{"d_model": 224, "head_dim": 32, "positions": "learned+rope", "init_std_o": 0.00733, "final_lr_fraction": 0.02, "steps": 7715}
Each number is 128 + 32 x the weight over its row's rms, rounded and kept within 0 to 255. Layers, rows and columns count from 0. Numbers have three digits each. The size before them is the row's rms in percent of the matrix's.

# layer 5 attention key, 224x224, rms 0.155, rows 14-31, columns 0-223
099:122093117141126129144213118072065078091184132186133124114121156141099090119097148086062191160140093107162146117116094115097100108136160148059136092047129060162086094110144097076134157142176108169118101103124147119141148086167103164140128091124167115097128096141127129061095122180160151086111089133185090162149144103162181070121118118147120132116103125133114191102162120164078148124136115132107162079126125139192115183160187146092075213118167121128137178072141126187107099164145121170155167153133135116141128089132134104074159074093107125104149100127132125171130110124143143070127124114165107104150136115144135178047105176134110119160196136135114088161142120146091102126174
103:071185141145082132116143138128129172186090132158151120052072109123165155137108159139154146186138153117105100151137140117145130094096158075162108110155102107121169122129173176163121119093146130117102077152172139095186111101199112104130122190122090158150204079123150115128100149098136110112144086113150140100132175129140077092126174090078085176154132142108098144079225141143124119154110123168105136132181094112184102081130147162141118132151082111135139171095116176168147077112137106116175176127141147050116068091138164089141138127161137117107152200157188154143089095146133061108079107171109129166048163135157109177120188095085105120117103149126072129127102131103147127150153
105:117118140152124144162196163146123021207178134181107136122092131139097195113124077121129099217107091136172133132116135095040117132134146165104122121126145108122153089108159077109153165127111112159125092141044169132104132148123102112127111130099174135153189117190142119120150114162119127125161125096140109207094105113153154151112156116097145103140096122116140110101152162143105153119110121115117135079128176122175085100179155102105109119151152137104134125095181124062157049139084146121134120132169103065094113145164105173105096150124107114109098074177143124181181156167108136163091071104112133181108169159192138172131088137140123132156134146148165073189171069111107097178156
087:100137114121153123072112088112150130159109129172153153098189179113123143091084144121176135140156130164157115137136142138133125153139150193069106107112124183159138118095146082133109107123139150080109178075206127079135135141090115152149098177099138059074108131159063111105125135157117141125189134147148180131110069109143121126107124111148070169125121140167132095101165164200117137181116168066189077163158151127156120171113132182104111155121146128118129133189137120137101099177204155134127159090126103056116179124167114119134183041129211097102157111146127117089109043112146135129101127094124075186135138108133089142109123158195161101117072123137158124085096149165094107146139
100:170100127096162157111131079147081129134142107142110089151174147107107112113180095149121097130096147100102116120104100097134017087160163181086153119134151062152140158154092123138142158138188163159122130131084171113120162136137129121149115061131179114150091175099073162121091072119211116124141156133159129145135040161133133145150067125168151109098039122122145143153138171105089108114113110095094068075115083118087115114085151168079114120125119112125182160128127101114050078134153103160170081112144154140233131133143108139131102137170158127108109115162150140116080134171091130133172111123129149113163136073185173173167060086127093144092135113137172131122131117151135096107165
105:153106164111121167148122143120117122165078086124187089079137133128177106107140076141101128089110096066115159166128146177153100156199116181096174076150128058140143072135111102085176108168141102103151128138081158124148087138108128135074192153123146142081152114190153126069145081130108176112142083135132111206133120123138133188145120115100138098135138102098106091094123126134159148140129152148129061136120103118084207120090129110114151151162142107116082166134108098068192088125113116165093061057111120126078125169123151144127148182070094102125098132079070168100171104157092131089077109157119131173184150145107113103097136114120097087072107106147218133119105114169109113148144
115:105091143165142118093150092143119121158127133149115141088163145191127155122126109173114166152177103150158193125138153118086155187100109194094148143163168149154064127143152179172087111118128165113115136105137101145131156067052148179155142119172137109118194104122101144158137128203158108066092112136139173131102164084188104109115118118159169163111151130085142116196071164114100065075126121115133126135146111144165188134141113179131191153138183165129081175107146158108173134117135167129071100103098138147127142107127152132162088135131146106113096177204126162144131187142134130142107181163143151029141065139138144119209169131160110125073171099115137086150125155139085114117148
105:129158169146168085153144052150159199102184166131113109087173076078126119095097090215084113128126133127057117109112067130126135136132167104068189102199128136146157147093142139086145136168189144141164051156124087129146118114134164137111170135108167073100181131109146079134119136159071139137149070130175133122060140141108163140178175117095159113114129115129090134141110111089091099120144172198144168172182172146080121157147121163137121145137164121136093165111114132189080124163151117142130121096186094066125120085108100119117166106125101096129117091146175201150154125148171120140107096123137116093135120097130148064180126146117183153112116084077126125080174157127125156136123
110:095135124145127082136123100085128160094095125161065128123165134078116109197153193148164180082142094170150151063105163089197121104165148127145163132091094123129117131138167147138152176114134135152096134120194125100137083138114136137121164123107135101112070080120132098090183169151130191145164097077164183090079150164142134175098067120139111178075066100119064085163172138110098150099109124060148132105094140138131089180151134167165103130092120095094186161178156148130110176168144134122146126131158170113109113158088184143094166140085120147149080139124198111119140094101133102114096151138117099106112192080135195196097133145183146130156121124118090187081115162146122111108142
107:092127096153154143142162141160137119129124097086123091088176093155175128091144084083111117097152153136135082179142123115152179139111145206101108148139101140185114121090144130136098169068051069089120125086156144134107058162150148160125135159081140167182084138112146137125061126189126083092127187080049157119129158109134102148174131091134190099127093100111186138126120146073169123107106126130090133155185103130061219106166092189129115111146148142150141152126112102112166127154121097157119096168159093082135156130116109076109132114128097127155072101115062156116101118154059065162124159226161142115112136152156130162130126150166132177151145124112171115121129132125130179134159
111:131139105122108141143079113138116108126131124129085173114128127108126152120159145155116156100185178071085028078169160117098113079163107102108134134131085118124123206151107125102118100129134157107122127092125083095206122115149098093140111114073101158135114101095071123076078159115170144124150138137080103141147187120163101177213105195111162095110096151094107099131164145072128157096143123132194166113088055139111133124095054129110094133105163183142103108157036109162115118064126123138146168210106127150162121125081103132163109151113167177115052190157117128157084153148143087068139156094119121074106124139150114132170180144144126169153169126146121132119149139139166135125134
119:119160113203134140160165097060166160115129134138160161119118132110168106143108134139172112181082069168138068131121116101110165090150191187129139146116158123118138133165143137176128178063119138159144146107139120170076083130194090146106104112126121111142124108123096141070143104092174160076141111110120130126106179152092153158143070152070122121148128086059110152097111175132176221131107162146179128122113096105178171109034187075172083131110086159091103163112132122123143157137118119090155168175085115150115144136142191155118113103104082146172112095103092159149139138161066110114081145136084167060126161113124104141109124109093096099123122153163125191105132111148144064085151
107:098082142150109165189154131159099055095141099134121141091110149161103104101128063130176173154128154105084104099135077092113111090088091022124107128153098139064136064147064094086161096161106132157166103111125127156127134123121142119118105088147100131149141014129163097154114214155097144148085162142198172105180148145147169128141165131121141139112085154150137173120192104125132154121125106168133135151142139117173074162191119078150107141143155137113094120113147165182160152096072126148122130097132114171128110080120145141160121105156167186050163139111102124126115129139144151190138129136088131143117118149077153116097124130106085111148166189123143109183149148122177136215127
115:162150101115138116119118154148132100121171184128163103127042061121154161089137095132083041088147166174057145100134130118108121174140160125154171151179153171137135153074151126152170128131129090145113143158086124138141109136111099176149062142109133168106113152084116108121101076145073167190179168121101103119078156151172078079111148131187114156122129121149101085107150115137201111180128192108138107127135135082131112041147162178119049162121116168119131107167103168139128086171143149091142140126123126111153207120176106106171146087085062146141162085129098130133106103139119158146135150108133165177147110153130084180140127128071071127156118099175115155088113106128128083116180
104:138111129130154143161120073137058159136112099141155094050131148141149139047156194162089125136088106168138186162114127082125046163155122142180175098153120070141105112126144129136142149133158163110134151219084153142150175154120109112136169117129167167104138091085139134150123148141065165129120119175162102151169186111142055140144132101121134096217082152125151167159094102153136121147073093155135155182084154160130180071148092105157163084084108131102129131175124151152147156071105121141126069124102174155119144149116161174116084131126103135146070176153168101224079125120107107123092145157111133113131102113146154069177102170168109123114157110115075138142167144141141144132109
106:133101162121113095150141181092118089157151080130141153143181122046085090117130175147115134139163084106149098103115122148137146176174087140112159152120124105135074093129169112151115103127169107127081157109106163067089130136129150152089057163172189144097114149171114135100100127077107138085151155108113112177155109117166145201170124151125122164071131170154096074197120111103193173162129168166109058075108092042100112127114154101155143174110119150148172144100103096114100126154105141146114133161139157185138168185111118139109138160102107156102123148145128076128189131082127153137105147070133139158090136162135154180100127206064080077145117108162136180103124099179136085151160
118:168131110143148141109128050158093098117176098163174135099165135147141088108113134191144150209120116138155140088138123118152099127124148120156068183090127060152168182081140137133094142105193151112122144133208142062102124153148118151141199130155116101129090138152106091070109119098114149123107113136185122071099098156117122130076112121091117111102121171134120186149137198119126109121136127095130127194127167062154099104177099140161133123073132150198150137073149143112165088106125150150101169126128121116084118103099153188144191131170149130125110167168101068179072116152113136144142131153067150111098118041160138181131079119117145116170171160140101172148134183089134093101173
110:141111118191066159113153129082116171143099129160078111140161021154139141158127160130144119191117174166107108144086106090090102111122176130094128196104079195170127136106063168096157164134125139122193098160141131131142128090146090169104136162125135178097117131070116095141160159136063137175124089147131113092118255119126100165137136109119153143127117124062170185168171159113158099118113161081127161151141110129158129138123142074208151126098103140119133103073143155163122182114164147159100156174100111163158121146121161109128113091110096105096113158091146183123150138085098125157135129111172156104112169101113093091168195154127159125127159099153118099121111147083140150175168
# layer 5 attention query, 224x224, rms 0.157, rows 15-31, columns 0-223
092:091118120178126092124103118112146115171127121155135154147168098099123086181074125115077145094144152097094100122134174104100111145085161155146117084114141115136169108145117123093142090184123112181112179114186107082115135096128164140106088098092048143145046085115154079130112119121109101112118175171141106165129145134106122126200113096096171141069083154168140184175109165081161146151131121188101092179109148140131126156115098087127051098172093178202113099133189091107144169137140107124145115147125100192108147086145142174119158144131142141054110123150115157137101107179092151220061125134134077163123130153091166104134111129072178107164141155170133129078120144111109153188090
084:181113163198086153164148098117065128143132107176117110108107137126195085093124152123148063133089151169150149141169134142106161144099150141175153072129150098180090120127096157095142128129097145186170135106157144158091132122097144114195102137180091138158131128134086206152103100160083076190156057137125141133142109186154129077104101112124086096166095158115091067092124170058098135132138121148117162144133172124124145037161175108169158083151089159109099116087156091094118192121107105155106188105134127103087109146114156097087172148127096170070106132147109103154133080123124121154091114099176126112144197155113077180123115132140088102170154139126147142156203133098131160139107
073:125147179077152162163107153132105135160124099060112098151141136148079170083172084154055118148121121154126102210097097101124172104085140138126173128158110125122166122119111150151165150141137184084152148119138150123183111159060060088162133157124225159130105161137157124156130076168118092138155159141126179167147117113168137127183132166111149130144156095100141158091165174180141162189163132140088176147126124104138186136113156149180126098125155119107133107121102159112082105122154161140147079185090081165074146187112091077158192111161191097100191081169122140152112089147135070147109210107124090178109110155136106135117129123152138139114087121121169155158102158141167161103117
104:166134131106134142101124100132114134174125121182098129106061184132185109104137217050151170159085103171134182110107142152085137138102169182101087126179102123096092191158088115126123102090090107143139195096134175049141141155176136074090120073131105093107120134062176118135142198205110110096117115141123123137128122131137101164107156139095132079164120069136105163111071154097109136130069135126216167132107127140116106137067097157087153103125100139149097075106145150158144148106147099132158131126131124119094091114165128149096101143101051105136079159121145153123095135124135157107138127122096115126227130104094096160126106141159114100154107072124119142102147096148112210169095
100:116177111192150127099110092090176097096122094131091073127144121110198117141119121085088142162155108094122131142176159188128114137099153162154182158146136156174118099159151083108135093090187126104106107182129125110147104111135138147124124169096146092130134138102127098069105091164115135167115071143161153169113109114110148123128087096170122141165184156122192077068094152141108060126145130150193111148095096095161148126073092154103129143125163121115120095194109140135138069087116118148070165077045159045069144145104184192139101133129082140081118104119094139099145132162130126112107101119136139077183163131149096157135155117118104123197174066179129127145115158135075153131200
116:181089192101179193149086072168147145160124167151082074151125177178135142105167115136191129103128097098166148111119126111182106124086144093139174184162129143098133157164164132132106085120205141123147117135159111154081110128122158145162120102159190194186219126153160184172128173166147098087091153068081114055064107117128144176047130156136116178106162124148173115120117146154147139086173098098120101133155137070088122103149112115139155092155107122104125181100121147134149134087108101132061118146101176131163133156145117128103114096097177155147100093145141119165125179167072126129180086105115109101105165133116154100102135116102126168058091132107145109108101132123109121096117
114:036171076139122134156154137152200157102161122104142103105084065178131104187182124104044113096071177130126127124162139177090157135189143088156098079099170183126118123104115087134143101100130092173129134127103109144138143153117123164040120125143102087153118085105159076155137106101167161182116118148108108100079122182162118127164126125108155110111130127108132085146149115137115130149156092142163131150155154100152116113105111147140115158158138089163103176159102078189116108174100086143232153135197090125079111129098098168205141125152101098167184144133167121139112138167104147139108128117127105187147095158119127126156066139154144100138134104092184167051134113169121148178133
106:155183120137120127128112089121120118155174097142117141105229053148159115115162151132178132107085152187136188138130179141142111088132049146148116127082096157121160121102151177174153108132105165183108156139194156128121173123087142088127135111120118092156047157130130112132161105131121168191098056187165144052116079147149179141075105101079160185088067151191125144118158173088114167127176115094090069125171154126130142125125106149120139142138118092117110145150131094111061139170154142122128171131076126141168174061099118114086136141157134164088140116105136121109099088127154142128134116142099115130072145098129136165111110163203098104131174139160133152082174071157123130131098
109:085127133080131143114112124126185204195098140139184120093151123147184176145075151069099198139121065121157126130134102143139158135130116112103089098121125139099106133103094102195135123152136123072172142098160136118197171146101084095112109136117078098053176109122161159088150125155172146121090100126119098101126139118122106155150128092165132079177110100099134102128106119168184179082149147160181111109122151090171160138106124163090053069072069122139167154095141199130147143076138128160139087185153148052163128130153104148102129137098163106159145088207137110076143098130188095199185104094114151128185105079148117156137143125115127130116105160136129092104134100145098127134125
105:127141103121127115155064079105148115168117144077169112115161098164197093114112167127144088067129107145123191093116186108130102167103144109109090108112183150083126194103086039132148058103124193166190108093102080075098118168112178094152121086143108112141130088114112111098095094105145190138179093122121090132166165134137126118119106072113113169142087133158115179114119144091178102136098155119165132116114173165051161127096122102188118127120077153127138127138116132129125116110166187140149138161143105137134153073175087155066142124141133134139120111188211131124172047121096132111136102151124135165152052108105087159133133089145129159110102187183112147154181109133121152126131
113:129097195120152145098095111106142154134169152122127155144193141153189137136123206106140123179119117120137150169168088098124113135139142133069114173146119122127114195147163193132075144165093143155101155122142171125053142069147141117135165144122111062150159163119151137103105116078228109170125074074138129109068142092145096124102054089139108138144105096119111088073088132136141179130151146063111093111089116105117115083165149147123105153124146119115156119159136121103049147163112113109096145138068121104113124128167115121062131094193039109182127047095090134091086132096090180150160157156152128109135134106132156094091092098120121127138093076118119152146092170143128154114187
108:116100036140098114138164155152052061129128112145095128108081107125054104124094126164047122138145155136143080094173142183174133148147129079121146120110103154143122119072117143153120083141118085110132159151104107108188102139136111104078125121129102117069170084113180044131176126142122126162193139163130158126158144102166119181139125128134119088130125087125114107170103131159199130072112128093160201129137127057174120131156084121094126116138159099129163137160134130130102142140088185099122152036085109114112120143071104190167099195092158157119099150128077170153132129128110076113144096138116127150116147109117113154150121098101116156148136086121118054100091189094101143203102
105:090161134165135110164139112197167130106092143085137153116096122098183154139124156069178141142148076109174163167122168069112141101130130155065161084128089150083144147148062147123118053135083138198112152095117090160164129114196104206112092119151086163061090139064154145105128147083178145124120176114099087137052093117111078146194098157106113131112150113105128108157100127087147130164139096103111133125157123165145067116069177123112103129136145126172114092102133152170138123071117112102122104162140119089151176142160083149149133116116111110125154137133154092154168159071151133215112163118149124140198054120132050152154120147143108088116081150105123141103104107139175130144120
105:132075117128115146097109084142134053153076150136064140135096146108118113110143167118171161131180098109109119139184142132179120095154139100132132174182087122126106152181139135148113136069136155103119057179121113109149110099096128124089147141148139142129175139104121162144191167100047155140127089106124142096143126142090113186123152113127108182131115137157201106185161116117188055107136100153153147095108129172151133099127138138067117098152139120176076124155112183168041109099126140140102212073064189117115157135138146146159052079180157123115082085096088136167140167164158145112141111100126070101127118100108136161159180120160125143151176113139044086172114121125119127148139
107:157196144138145108129139142112119112156169139154103111107138127144100118130112185136133133166114100121193140145172126155152077125120177102121170141134100209181143147066165105108102178090181164080103147109169071133122176122137164171161089175178125157126091129150132113066037080101137121146114101189128158113114141080168150089151103144086126186145109143092079169100132118118144108175163082152109121109152122152140112117151160118131080110109117127125156073120086111111111093142171174147105179113109147121153169143134132126094109096174095171108144145156141037151142123091067132120098090115135149231077172124127138209143141108089114145122120184145083162206150122094124101118186
105:162088130128153173090085077088101101137195154097095152097125156145095107091094189142156151164116096145105167092168140185140138111133177135104092134168156130090182122149168078093095111163136099113150095115102064160101115145105195094131120099127060119098127072166131133129109124163128153115088086119141154108114206126127098145143170068119195079065132134114096044163090100084075156131138109095186088145111138117110178126161116099082111116114115114142126094162131122103121129175134085170135204139125112151123105138103143141104165084044129131127122146133096166106152135066109156100168132130134094093136102148126157093146085069110135050107177177097090057109114119113083108143138
127:078128143088155153130130097109163118126155147090162073121146101147127141177160134134151102104110126162098141210135143110112113108103093127129082120162157168080122167199120135161110159144132176162133040101203147140090087180150183102069156138123024102113123172092168100181157150142164116119076106066114128030107128149176130161167099115154106126102094069139118162189091072145127101116125106118136089138135127079137110143110137126124168133105106140146131108202154137142091106140149066114137084130173074094158151079147102130163117144149080132148117124098082157134112114172172129143146068126129152134081077124065173094149131089163185155090122103121117092113124130179123117169117
# layer 5 attention value, 224x224, rms 0.176, rows 0-13, columns 0-223
115:179170157150141108118139119133119122104110108147086176083147131054100141185119104140137151107132167131112059176112099091162238123147123132107143179108111169081148171129086135122139172142084094156101121105085072169140078120133174116069111134114158100162079113156103144128114137182122135146110151164181168148069092090099104103142110220132186143152123086088118109139164085091078130123114141100174168160163109120162098110102152117081092086155089189125119122059079129107159165116077115113157038135180122103073142157099118109068135129153135103159122114172138104110132129101084112120132140064115094095124115139124086139132099127130088150174133134076185148177107112117134184145137
099:139110134160118089135145167144146138115088093150102092095075144101162103130128056126177071129120102110118143132128094103129121142133174092143089152056093112177134138127089131126198079122136102121088149087206179140107102165115146148143053120102160133117114119131163108128114107132120134145151194113140128135134170102131076119132121212081168129168198144105088106078156148201179181069133143130165076081114090082066092132205139155150093150106145147099116144110142158187149153119092121122154139105126116116112209150181108120127159093104115112176169092105145175129189103123119114110132157192091184123119151107117117125096105108099145130146159055116123116114094146222103164096122
103:087078108144187146104145194086215162138133096090180076141150181129092123124114118172144157178153189084060163055116168112116099106136145089147121100113145157131164120138127169123170146134076117140169093119116154118163140086120155116076175129118181140186125170114157172111113123162171109098138143179158149118119114157148127124012154101163162113101131171129117075133085162140130133101180141137191162081169085113149063110093117078123140077133146109147152137129105098110101178113138133097108083105143138153084090151129165190079122167105163044115113109165147138155138142113110112120094154137107127104135155170140138141154157151076142075089116104094141168159084093174127147098099
110:166133172131103060119103139167118110120098115140138110079076100144100113168207138082085154138155147178126138134078043158159137072164105143133147133120102117138114146098154169138146128179127174069128197148109109157076178115083108119111148129184111178115155129118146158176122062126154116146102196122048118126122139157138147046171168099184103151095089149174122188121119113110133149145097112129121118094091126096092136066148116144134092105101118145054132061210123104082148184103107124104106096086123156138145127134124149077195140103119152129129080149065172085181147172101076148166172101156124085118162146125158122140158121103117165144130086130136121123139111141113159066133127
105:166113155178145114095138131104116231103103140098096108148211118111116144123146113150152139120095152057118099087122162103167126112085137055103083128117118184164170157147110134169174139050119114103145105156215105156163075073128181145105134170144166065143088143115148088106149110126061130126128138099084120069110153144102123133127126142075172104162147133124171094155149186077115142069162106110070142136107148168109124121140131099160169114146086107164123141114133119109202168185073145128123138153110102172130153139141123153088136175129171105116153131119094197141132123144092117153205125148114171113123143134108187149151143071148147159125176104091109120136073166198167082147122
106:126111200142065097115101133079097102110133138097111096075091151124137161140116129138122185143113098093082113114088113115131136166085155106106070114150157077118121106151177176160104113168108123140169141191100095136147137157099144188077139087128191139136134114163134127155133126108191100085020193131098116086149068134161087093153232083102096148174181156172104118156139114120155188122171163174161089074131124102179171059110172093139170162094183146151106145185134137109086100116114147112163084113117164138158152157134094118129163104100078129160085193137138138108121127130124177139119094165145144142082121137107191110088129168143139129150131141104136142150131141129116132089173
108:145152092180156169098135067169071081090146123068165088175149158077078101149124123113149129087109210166150122135108116094088095108140117134141151177141147199166136107154131130120162147097127147155104158107120169067136175158117109164163120151150087121157118112152061098138088018179186154198140142160098133083146117093143124177150120078161133165132072200206141154110138105147101156089128124095134128112130160135145108144120123140166122120135143154126121099149116133168108144141152091143109152122152111136156110131147143111158137085158067187129108106147150120116069152126165096115115141082080136093101179186161121126103104122194105210098129155121166113078145072073102174135162
099:093110084160147159132133108116120187063079057179176165137097124149124096154124190073137123100129126129149165159090168165111134187064156126181117094093104078071099193142132149143120152183162124059142148163155104129085185074143168178137139157098049157144172129099109102136164122148106129121069145190107137133130162097127110109091107136174144130142131111117100141105164135136126132156136167069106125081164115113168238091107140135119186065128127185089071153174140148073098066122145138096089128159115157107092157152123139120173142116152156097118138100120115168172101133148147148179135170122148117114143136091135146130156141153189152110122140144153077135132122114098134048143105
102:125096128156165171201116135154078120183123138100191129079133122109188081169152062116140121190158170134106148085115123132141073151169104187085112163163139094133087101122107133110159157104132151119150131090103135154080132142073104131181148100159099207132127110116142073143113125126182135144138133145107141106138063140159105073108093149161093133156079147190115200130088124141112147158149130098125074134131122055099154090161108142163098170120160085138148107141172197119090098116111093186152118132072083177115095113077128148122136119145132135109179120137120058110182146176141100159133105137110186158117148135139131179174169025141111114079131148122145142099112172060092134151133
095:132204081131101153123134117112103115105145112121131124160148156164131145098128077161129120086141089175099216136163133168092089180120062077135145111156149102160166030122118078162111160098176149118126093114098157183110129144137109112141105169074148120096123126144073079117142091076114122140081083128104106124172125112145144172097111123100123064104136131138127198102112146104125156091174138162170093149222144133098128148115115121160186146152135040133131163144124089145086159078145135142142211190084104168121155162124183160122076102136090135092127160141170116069090027148142122129122135154131147038125098113141120108112121103141143115166142142137117107146174139094155141133144
098:122102146122133139135200118154098071061115125078098116112180169118143145140089023153155140182158164120181129103155131090069115104170181107162127175167129175124135098115138159113174167151166109115126040189126117147151128136149168154152118148145087097078138133173165161134087158137093121158131109147059127144090111098143127153132145155130094107108100177094102174165161189202083169134084106073120079124075152163123117110098087134131099130186150135127093134116149148091109143117196139171086141081107107126121125130144102138138120144103123175148166114137072124176115153088105108146110106148130126088105207116112190152165125102158131114127133185092122094145192063137187137096127
101:139075092205137126170123123110124145162124184137157103111156114142107113082149134115121119165130113135120142101109147142071100120130165114052103093140127117156116066097159169115117091103110153106115082126167173190076091163092145162167163140174167100128146119110190113129105114152101120149103179155144150150159056202123107072133166093138132116139155163179175188101095093105109145198100125151130158162126155083136177124126158107147016125103186130203076160165148161130097161121088089120157060081066133126163174121123143134116132152112117150105133163123084111119130098121141091119140108189092129141111121170161164087152117066167093166112082188113112108145128127093105137114067
105:116107129121154065071120128149118082155132094097110109163124147164163105132187102126128120040138163128121139169126127085129101098134134165096175144134128113139133181116130132126127187154179111184138101083089150094096132141165118152169107172073189119129163151102115096099085101093129099116097181128079101109176139160125118115166171135158145156124116136110085116103152171148106120160148157069129125136125130153104086152095135200196143177064145137125187083102141112164099099162166145103191123142114151104093090173129151174190113101128163113096135127157122162084112176140074102134137126162143164133119119082139157143130166054178124167024103032087119132105091147148076136162184
103:095085141134145110082121146118103163138117126134118114184111089105144151138145035085122129135143085138113163102129135105151114098152153117160097122157112114099149100191145173158158114158172126098123141119128145118127093080052151113090126131170126151085165108087185125119122086086118156117115135113127093146111108132116132120123103184121124197071180074176102140082147154091082097099150138116141125115170174098162075116133124177106081169066117140109067133117121151112127127155060166138077155070091105124134097128137149086165134092158178188139113115123183178176139098105136187052152071195068136125167117140144149188093153084114192123144127051172121164154149105164113052136135
# layer 5 attention output (transposed), 224x224, rms 0.143, rows 0-13, columns 0-223
096:078154111064086174127150078127153113129104209096150104134092169171120136106136139159072180149192114129142138127139160117090084130133143115105124097221119110156063124126158127165154102172164185076115149148159114082098139153183081118096121187104108118153130172118104157161187147180119161071063136103207136151118095114096201100108091089118146127014133108110144106139149137164155095120162113162120119177125136114117124153166112173153134147132128081112127074097133210170205115145110150128140091195152131160139083099113140154122114115128123129166090138173113132104109170130143159161108104082140110177111100135121190100155128107097143116122177125168130112123141154156106156171134
088:168086047081117120160111113144118151126185125156107166116150061169089132108102132152091146112151181156139110128069050167136151130117129145109137160132145124153139127078161200122135176158196144152099131085079114158136112082202125144107134137159102163158153097136171140175115154135147103091103147148138091137144100125146147126158089151149061158102096108106173126161166141139166182120140114188105158096176116114181120224089092099144123166094105031185148154122116165076201144122105119104143087122189152169187134085103111115162121153142139079121100099157171126128116090165070157124099106106131124177152141190113166124123140128133123143102089188142127118119105067103107098145137
081:132123148105086126115109102177123133149129098136109147111084085117085096065081158116103112131118134107135120113105129170152150069096120180121155083066109191160109139150118056141136133149157128146199144132081174117148077162157082062085142114109116141130114191184100104121122153101137149073098125093142145175145180063143166083145118176117140153100100091129105158160169164084054079131112098138132128129113102196105162164135191175088149128160121144099139125146097106139104143108151082085135102126183108172151108113161067078135111132100093114107122167068080159093134164118110142051106082124126163101073166137122211060067081145106145116157170139113140088166104126132119155120138
088:119139169119212095136138177139115119111181160063167166118109088167092075113143035149112099122086169096133139166152080139132150131166150128153136123164180116136090137175087168109125097179110105125180150133131133097095068140100162153162106085137130145122120165180139178153112068150097119130086160197133126144151136162112083096111139137129153124142154161153103148123119128096101137101164123127081137179134179148077097143133178092199116185178152144110122151146152099150135185117139101150145179179135125145092122161110114167093132137168097120081125170149129072092077070129045073107126137176140170084150155204112129069140094070165134123102170141126142113150112091101119166182151
086:111122095043165135146164173161165122104136131152115133105108104124152068140076144172119098148150090060162115101167172117090132044097112102119170156106122078126136109150087094066123144146167188134129115130063118117159086136160084103114122127123164182103178142114132151125141156099146173114085111106165132161165099110126181102131078129126045168111159101073103111096147092120199078150127143141141158078138125159148108148117129103115138139082151095152078134081151131152057148073125105142119099154174160142103102081145082098144170107174089076221123175091175154167136129154136158114154134136115141115161155114108079187117160126175089118109145179139089181103156099170133141089088
090:113085131124131150109103136113117118097164097101161115129075098169113064125139143135139081156122202120152182106128074144099153102070087136188135116139106158143158185130198156151139121127072129157086089150135181171084143099103165065120111176141121147154167115176143189083123164121095081124134132100068095159093103164148165169141084121079126114203160093093118124123146108091120082139114081150135056106120143137087151133153140145138108082118134056124184077115116179076127162137124131131114108157125101136111134144083121108145162172136087131098143117153149091125051145126110142102186128160070108088115178148051061092158088076110170151171145140119135092095141100100114198154122
096:109098139137177118101079114085105164134114117120143109102162130127150103133205091153170109154089131104137131114123157105159066128159140178166064116060148064148130130159126085110104173147089216115167095187149111127086126110121128157125068089102126110177141114108125079102142069085117101162113145122115061100134153175123131137090157120123088104208076137106140116128177120173140162128073098079103125142155163109114171097105137154102184118153138090084147140087126137080161102080130133129136052130088112122163092157144206153129096122130135165126151120131131196116158116145096182151221065118146195111118086075134122097064125100145096101125120152167143161123092082144129110124089
088:173104115097096162174101106126113066195122135169188125181152152141093120127137124119094107150115126102151130091124139181101132102180147125110119068107111106186128091113176093128095101115145107148169147158118164131115148170130121128128112130171183150084144144144129104117127142156077101209124081136126112099095131143086094176170198092111118094143135134139123090123084171076117093073095089185082188128021115146148119049103162096130089138136213102171121133125137117147088171103128155185119167066142129098186143084131109178081140181123117178065125110138118082093106135142104127081078123141138151188126147122109115181146133146089112160152140126172163122111194098144136097150120
091:119131134172148068062107180165133152115131120164133114113100143127073138114127104138111086115109147143120120168149131105101118148108086167076118094122103136140123094154119152119148117134155131160123134108140136163058177195144126212181169072176156124197091103110105098129096119070135121128075135144134090236099123139112176080153143059099113086143137165177116115112184091169130137136106118122098095126147174176124124202094131178130133127117117141120135179106113046110135137135153099152153086155114130190165169049162171113086146131104113121145110132170117120101121124117119079059181119141129116163125159099143112158105108134147145225139105099123137108111178076122206112111061
083:131102148136169054122157185082175122143180150126110155170148115127121111104112123142113097149072135204145093148119126163122104113167136200052089176014158149102163160179127190123070168119084115125086138099157158119127202103184138156171135147182127094079182131135142093089139066104126161154163082133134174158079149147115114121107135108133098167144125170149083129159139129159105113152089091110088103188140117138118183082152154170101159141119117188125147161174123104127150100166120097126089073114136134075126180168140140130191127125067185137179175085108092133158149130146130159134118114170104100116139133097161105095140135120130120150136090104146102117164131126187081144090121
088:148087137105095032137116155100114183146160092164098123134065125145130108120171153149117147183159152124135135108120170111221130130120145144101087094064145160123132111175103106137205081139127109128162153106109115152109131146123134139157120141183196094126051118082077177172179081126164146100102135073156108168115123147085163132141155214083092158124111099111105112111106089164117103162049147154159147093128088153113129145124162129165130101180159164128140108108146102118120183091067091137127078138147165183098130160106144099095080176123096112135125154141127135107162133132168156167084180108144105069169096095125148072151142189132023105137137114140156168118153139139121112119118
085:100152138112164097107111135124146206127179110131153092138136199143107087150152107151166109125144159143179174125141080100143157162156090173098135112138099110148097144151128136130139176148148123095179086141099104099080127133090159175162179102125113163074178083155121152108075109137127128136059126128056118108101139167064158050122093078087088119094093180143101168126125125094108146141092151108099066089153121123063074098136175130122127119142091149072140110139100034121077113192109121178165098203146148198112138084152117079087159140100118076108156125139131110085108110115091136112165172116162128145099142096136161122102185076167140162144083121116146136097109139079158087104148
096:145131078136122211171173197169125135102112113115134192115145048094074120141084151132118122175092146109121163122092179166160125123137144135123102116102145086157124110153124143079146131111069156129105153107123118123140153169149110135126140088145138141164093112097170112126092039152101147205140127184132169118054097088123136174122086114053143100136085143153129124115163175124171135127115129104127160106146173120071124156131095059142077170133127123107135095194115109103144120108197150211153086101164103142125184074124128165156094118158084139130089089117114126160171103145112162170155086156141100075103159171098081122125094119121137152194133191098100161159194146155136110161159
087:187159124111131112170121155114116113154156159217101115096088096120124152123097119178134118140153078105174157149143108102154116153161084173160116129152103145144112181071124123125051179139128099205102111095129096110065101141142112129112131095158154103113111160119125157126111157153119107134164153113109124135104085159116162093129112103228148082153107158121151145097120091169119210176190190165147135157170168114084126185134102146118039144135150144122161108161120153112122123074167117111143148115115162059146113088144133174067131150126123138097174125141126153082129143095125104090090135089187208080134128123082072118138112179110153150103130111102058142123035153114107093105164